Part of a small language model's weights.
Size: 2 heads of 64, vocabulary 2048.
Each number is 128 + 24 x the weight over its row's rms, rounded and kept within 0 to 255. Layers, rows and columns count from 0. Numbers have three digits each. The size before them is the row's rms in percent of the matrix's.

# layer 8 MLP up, 640x160, rms 0.19, rows 149-304, columns 120-159
123:167127131149121148129149097134130153112150095147131120135177108157131118122136132134108137135075145123104157080153070155
112:147099188147144166132137126132123136117106183111099138082111145151132109123146101147146127131122105097142114126090111098
115:088133112128124146109083112145113119166124124100148087136137119133101138113133158139139156101135132097118141131133122151
113:097129131130080143141111187134128139099129106140132136129152151137136137136156150112103097148120115124126152113140114077
102:137148120153095151154103123125144130166127083103197118084117130120095116098154175152092132112102116114143151159114103137
112:125132162128091144142161105177111165087116081110089114162143091161116113157113190127126106137128113136147139109115148140
109:140114177098139134110128115142163162093153156123195130128097164152116133087124117152131111118153100110125146112082127102
111:114156136122142094113122127125152115091141132141106105131112084112112098158124152154144128091136126088134100116134131085
079:049101117112114121121116163141120104121134144151117151116121148086137176115147138198087135161135097144121129105130104119
115:138087152196171121134108114107101135115127109093087116108121162119092145139127134142148160105155124110101121141158104156
100:161135151075148158100116125093171109123125124154114094109118115092141110140143121129102130099166135107122180148111154162
102:132126105186141116119077126109153159101110101176123118164179108153115149120153109120117098138151166130143102123120124095
113:151129174182150136153127147099149113130143140147111147106173137074081151116129127117130093149128106131142138086174134141
100:158129126136114137097108153164128150139126128107136117129170160126099131114125137111100134162083135172125132084104140164
092:121117152129148077133121148148134123095152111130152142127104159120126110096116119114075192142152138137130156128109142139
102:127087146155128127109120119111144157129186134127104182085119147098164131160127163108105152182097145109168157179086110118
109:161096121140127110137189112139143120150187096116164115104168122157131098131147120153128149124142148087107134126123075140
115:129139096134099127148126113153191085119121144081103152079080096108113121106080152106165122101111125131132113122102134133
097:134103092116087149089100145115119139149110109117134144138087121116153081155103127123137122160166104124121121114146132148
105:132129107140100070117150138120167102121107117113115119124032169138132119084143133164102125155092124104095135120143106113
072:140107104137134092150119171081099085088120132150114129123149129126140092158113140104104133138087140147139125122140133132
096:127104137081123136144065065100135133132139140131133156118118123103111118121138110113142148192102081112152167117088120123
100:157134163091127150124198095123144140078139187153162139093137078095144132137113118103105117132176126138140112158084099112
059:090117131117144151171097132140144109158083159168099147157135124110106144127129106128146169121139136148108098133129108160
060:134051123122111107142133118122136156103147096123115106100161128132118191081110108153148138135121088130127127116124133120
094:118085138085115137121139172112131129142146156129134122146096161108133111081134102153128143120102105132145086146114092135
026:173133138161119137095114121127127147097113126148129154122118150157126111151135147182089136169114092098123123097161104133
121:115129152120125130118154114108167116082117140147137125141141090150096106145095185143137139140158105127135119128128141111
063:105092113076151134166168132151093174108101144126131072137127127123126121132126140121127095120191104144078166146120148155
104:158132100089114062179074153110124107125121110128148135123149125148173109120082095130148113118147129139133118146121132104
109:147125149107124154105082113110160149105128087120141156130118088156108156093109083114155131108126152128089168138175135170
101:166138128067134095131079135123131144151165119132113158087173150137110112116159172133121127121132160145156152123161123158
103:079109129156115128141130121142098163134125131110175099148141137109140154095174139134117099120048172141122088168121120144
044:090159123148169144124119136158141138157141106114163106087123145096167107123127163107128150116064117158153107157117120205
103:143115133083092121117128149152126124136121134145123169146065096137153128149146167111095126109103104106132128162127155156
094:144136154130132096124106106117137091089116139110124121147116136131116125125140123131129144102167151143085077133178114151
091:103152079111128164109122156149145133139173154184118138091121121159143109105136139101107142141116133158143177126110107168
102:102147182124111136126126128157152096101084112160181135128147137104126157095098138102116138102145119095102104145153140098
122:169116138139112085121103141147074108097104140145141141130120129164091161106121131088169095131129098143124160094144165119
114:089106135135113089160119144107118146131111139142173144100090135168147140079095160093112113114101159097131100166121149121
111:148110109108096095147168094144143091109134162153122124130109151116142131132163141089134161155076110121153173112144099114
125:120111113104089147148139102142137149110125143141191131168153130131140135157187152139078103134114127089167135106117115103
096:088169112174178102083171119135135120100109135108145163136129081127118129147122164130142065064128180154120112160140135144
122:126137141133110138108102142127145160105106110144107125112122140133111148083138133128090096164133118164155098134123115098
114:102102103114106142093100130177098109159123143132134132111078134105115125128096107110133149063129088093116185112087145125
113:147100127161107112182129159117146136125117112116173093145128132134125062095107163138109143084153104144142123102154120162
113:107137136117137159125131151131136092115109142145164090147099095087131091121170121149142093121135077127128112152149110118
111:135097124107143147112132143149080115142137144112145109116116111114145098123206119148098098100146149124131131140177110133
116:105108156119141111115131167124134102145129096110137136095115093102145113107137119127128165116141174132157135091134172117
076:118085065096107117179176138137127123116107142135137099150138156109125159124138100111161116093142049154099129130159150125
078:113121167099147126142065109109110124119138138119172170098141137108120133176119132110109126114133110155110156145126114108
110:116058127117128121166109119152106103117084159155088152124145113125137155110105126127120115081133117116130129151130148132
098:124116118132106144111138145105127147116133122135135163076104121117121125128135132141071159084115127105107103128142126121
067:139130097120100136132099102150109074130089097152127147157099135117140105143125114156130071150156136153160134116080117139
062:101113151112097123145150082155090125117107130096137131090093135140148138145086141087106147115128163125120105150137113205
103:120107139111100139136147123169148138106179155116110144135106120124133135129131136130131173124146141112127165143104124157
090:141124133150153154123118102152165125153115127118104136165172136124137147167127150109146152142094127096144137110166146089
124:092108136144123148127104157161122116121147178155141168160151133155144169193125161125137165147130124141158133127092139127
047:125143126123126099121118171131134131131109140169139137135156136159142057126070141130131129122118101182144133111134150150
116:113104114106147105108158114132104096127134152128138165146108127122152132102132142170155110135137128111085175095105155142
041:144128136114128126096118093123080166154177107137163101066154121112132129104150125155149074134144116117144158123155124120
110:140138128148105163143079120097145093182115108129102165148128145132130131102136143145124105167135113140162118087151122090
116:124121127172093112112146145108113100104051132153090143113111159132131128135101142140130152136139160156154134175184084111
097:115132152126134133100130125123174125152091148100144167113116158119147121167185170109142146139119116089120133152095104153
094:136070128163116153132140109130100146074101148123141106145141144157162107117145143065147125134127092123147128097121141140
117:155133159117133131142148119129130113164107084125118141129154157107125121117120131141142096105150114085095156125074157079
097:073123123134150102137149130169154152136123087141138145107170168091165085115138160112082100092148110124164128141122090103
100:109141162117124149172162090144104170100089138192152103120181107140136116142144180123132143115109132128175105102188092129
116:093155097147158097105131104108110139139125144073147101123107067100160128128149108098140097102085127140077120141150128128
111:113133097124114116106124152168125087126129122144127145136167108126151085131130135088124136166111151149143137078109125119
105:140080085159126136094147124129121159134164141138109122140137094135137147134114147135162146177158128132072116118135116140
091:121103098127144118122118122114097155121130104139142139113126115141133170161140073098119176177130146104118147107078125132
112:147118112105173105174122146141102074106115132123158154083136098130098096124127124130127156114141144158126153166132114123
070:158099138130137118165145131151111141115099126087121120123095131142154104105094120143111122095144100152136113118148114132
043:135124114130153139142150136112166090146119157135104124106164136152114113141104156113109154150116132116120117138134113128
092:096147146114096110100121120106124115131126108125139123116164080137103133145140137114139095083089132124078158103108143170
108:115101143101090100129109152130109124077163119153176157138117139145141139129129138098147081137114120137147078072130173122
109:125138123104111111149122134160126115081151144136145155122166098148119138129163163120168096123085137164114136116106144126
086:111103160102081107143126118145137140135135138117108144135118127111121133143123166130111132117148104125132099153153125135
111:162134116169120128097096082142153118116135131166144123119108124115170124162119140132135130152143092184168139173125079140
111:112122112074136156085124118167122122095160133085115124140136120133107140138141097162142114115120155097118090127170179118
086:103142133146145153116133122108111101130146135121164103160142120133109155165092141138100085154128131116174137129138126117
098:123139119144153133139091167199122089157149111159117134128108118125154140144131182081093134144142148172110101177108134130
086:085145060116172127125104106101152171124158095104153168137129158137142152120127113093135154128104109148136076106096133160
096:130124169140119129117120136123133137109151136120110127109090112129122140140162119152152160138147177120131091146155128137
110:084142106089142113144151128126137103146171141122151172124127147125127127070130115141061157148132116134152123134083095102
056:105138115201090141123103168103137146137168126092143122127122131146160180143155118115106113127131155140111122141121157131
123:104105152138107138091149114108132148104110171131128165141129129130144133110131114121103102123154171113131139124141122149
069:124116063122107143084126149130130104132148121064115122109095160135139086139091147124161101155172127118138125118139179142
108:133160122128165097066125122099125109074129121118101152119131155117176092161085157178139095126146150105118128103124164144
067:144123128157105103142114139142124155150106139132130131116121130185128094091117155179169157168121191096095109100130145101
118:141154121095142099073094137128147130157146112102162191143100136093119147091143143099140121136139091126135103109139084104
078:143092155133171164143147123132148143122110108143124159146118094136102145150130142122114126181131108132122124094123127156
100:145103121138075083164115134127146131141150131115153148128123114087127113109137087126163148130101122111104111149132106149
091:130111159138126152122130118106138129153125110078116183136137103125136120107116112131152136142134110112153114127122110126
107:150149135173198135114101086140140127071127146150089127100133148144118130118078160151148110126134177127121151089150114096
100:092111164115111147151136120108114120142125116116130122156135103097136157143148090106093127113124138125113131136135158157
105:132103102081109164115105093122123114115177101161160112081112126171131147134112141142103115071131148144107149160133191136
107:116096110109199154109168143123128113141124130115150138147123134172140124141081187150111165154107138114130116146143139141
079:108126182135133113150163121156131142143128131168131154116124129096113186142122114103138087107160127100174118089120139115
101:132130143142107163192103131144137094136094142163118149137152116103114128078163149113141116115099097121118128122153135097
041:134081125136102135125123123137141142074149114141132128104166126156147164137143127114110130101109124154100117114091120140
065:127102154170154125148171090220134120115164147134155102143132115171122134173175149101133151068093089118109102124151081119
102:134085123149170129150128121135130135112169113107136158120134109118159145165139120150136160142103116115082090136117104111
071:134126152138129126131161126093124129122141157131111106168163143144098117159102133159103126153176111142146098091074117101
013:158088118115139117131051102153161107144094098139117077136104129109152096078129140141094158116129105130145134147122128152
111:121108133153100136148131142119129122186111154110141139156135122123138128114149153130085160124160113144174175146143097124
092:146107152127173148124157126119114167119145174126149103133090133069100114118104149163144139138076112130112173091151132163
118:124146173166152110121114110118121115144120120112181150110160132099133085126097142113095123149139116161137116121092136126
092:119137103141110141093112143175145093156118089104161128135092165112146131107140127078176134116126155136099142145098087133
089:125135116121175159151122153151091097099155164158146172125127138117140135137101132122128138122108138178124125134117078142
116:111126116148133133142132108140102141155123135101134093145085103129141113129169143106122164141106144127132121099116114145
111:141115120121126110148155161062116096100144074121128098096124125121132155073082080170149144156123131129110132121131102097
099:158135108159137130087097075139130124140132141142092122077135112069142113115132157115144077102138131156159111118114148131
095:119122107139122179129099132129155141128124080133148124093122088119115121132125110096128106136120110087127132151149145151
086:108141084136107077160118142122141122077147114131105155148089095131057144164119150153133148134086116133099152118192117121
073:137151126115101118144134144087168129146116111138120134135126081159115141134119097118101110092118112161135123127118098102
098:132133124126113125121074123102114134158098104106129123134131163093121118136141121097109141095130126086110114123097097153
083:150156136156142126071115087173143160133115104139109180162141157123129111164124105133130086134133120094086128120134111135
117:126052116115100148118107126135121153132133113131154140124131159105136151127165115126077146149128104109087121103102111111
116:104120087055137140094122126111179131096143106157161172122151144123158096180123121182116112149106129119182155143123136122
114:116147132104086114142093121095168133121158118152103119122156112137151163136094142121167097123092135108152096138116134137
102:174095113159162132183137120107161118114098083090147105152111112134167125116084155148146107109138175105180131114135124128
083:124129137172150117165177127121120111122061141153181109149115095094129157109151138143144110093165134141123117124104128157
113:128121067149130138100143093149121133135173124138117186140099114072110154144112116108149130121156116124112138122112072147
085:103093110140104123090179130121146096113150125122101117144161147108116175132100147090111135096135106142136140165143143089
104:132162125116151146121133107139149109141122110135092121136151099123122108117094111140120118124115152143144124091147090084
093:094094163119127116118101164113131091111177136112124132134154127115105112140142082093112118143117132100171083094142103116
114:132124103120167128174116122139089131132137171160163123114130130119162123126189145123093084112178139109140173129186120127
117:097132145111113161134086113105147102075132130125133156117112109142138119134127137116126116136112096102136148110108133172
103:109106099144099095103096053185141132137114149133161118091126153086142110160134168110158130144088106125148105169128167108
090:093131144105130105145115117141148149115073112147099124102110145113156125114167125076130113086119131159164105110117110191
097:145119110133130160140155112134120129149139128099110102111080098125123142165164130145090121106109108101135167099076070135
118:109122144114119141145140101128109154153140099132141160158132085177152109152122146144116130128159124153122129141085168140
107:135114123146095103133147084101135183104132167152140122124164132142150150099121088144119195111063138146093135143120116167
099:134122147107165101150112109148143119152108107127133145109118104139138115114123154109115132135130159153127102174129132118
103:147093127124165131136130125136150119109120097137137096134121096119112140109133154162147173147131102095145143135168097115
088:160111113164143123193133140112110115105151118129123121152153080142141097137147119151099101099170183108104132106162111088
104:144133129077107138122161155116141120093128163126110092157074152113160136131108118158128148119133097100201166142124096110
110:122096151095148146112110103128099174109141126120117111134114144147130121132163115133112147119126139136124133139151108104
103:135104150141116135157088158158152141114111147100145136145107144091137131107100124127149125152142119132145134090144159095
088:103133121122119142141140128117091161124103126173153128144093148104137159126099137146115142149106123061125168109120070170
105:098152142167105107123137140108152148085151117123145186098117163158122113139145160158126184170131130150164102092131109129
070:112117108110159109151146090131142139160118082107077123113139150122100106157108116130139122115134117099156170096085101126
073:206119137092115129094145104109107158172138108122137137128110154132142092124151143152088115120121112071133138114147165104
089:145130142115113082154143147172151099103054094100113147119142104141140129103117124106135123098144121139137138100154127085
066:095112121123116135120151133148108173078129098191123158103132112116125141113114121092143138086123118146127098117106122093
090:081113128150100129167125153075117130139103136083146095118148132148124095124163108169109146114153135151137165126126151135
105:140117117098103107131084129119148166084098084128121120107138091112157112108124128148108146121096181182163136127136141162
100:154090098137132116128147139122140145133176133092116134094116146093114130112114111156085136131080121142151157094101132156
105:121115123123132119124116146104134130104114093127122132155150182129151123109162111120095113117055123103121103138102115147
101:147117139086140127157165147135124101075114091124170161126129110122110090137076117144137175154125121129154120138124125129
102:144100125135113093129094111162125099068186132147163174130118100136120147120120117133131111124148109125128156115154161127
074:159121129131102169162129125134099122099172156104168122129110138086169124154148104130094155105107105085116148132142099128
123:121097158095157129114113111154139086122114149132106123184113096144137096114095124106082155088119120152142149135097113091
102:106164087152143119118087132130144141156126129126097131129155110167162104124133109079128138098135172115154086132109125158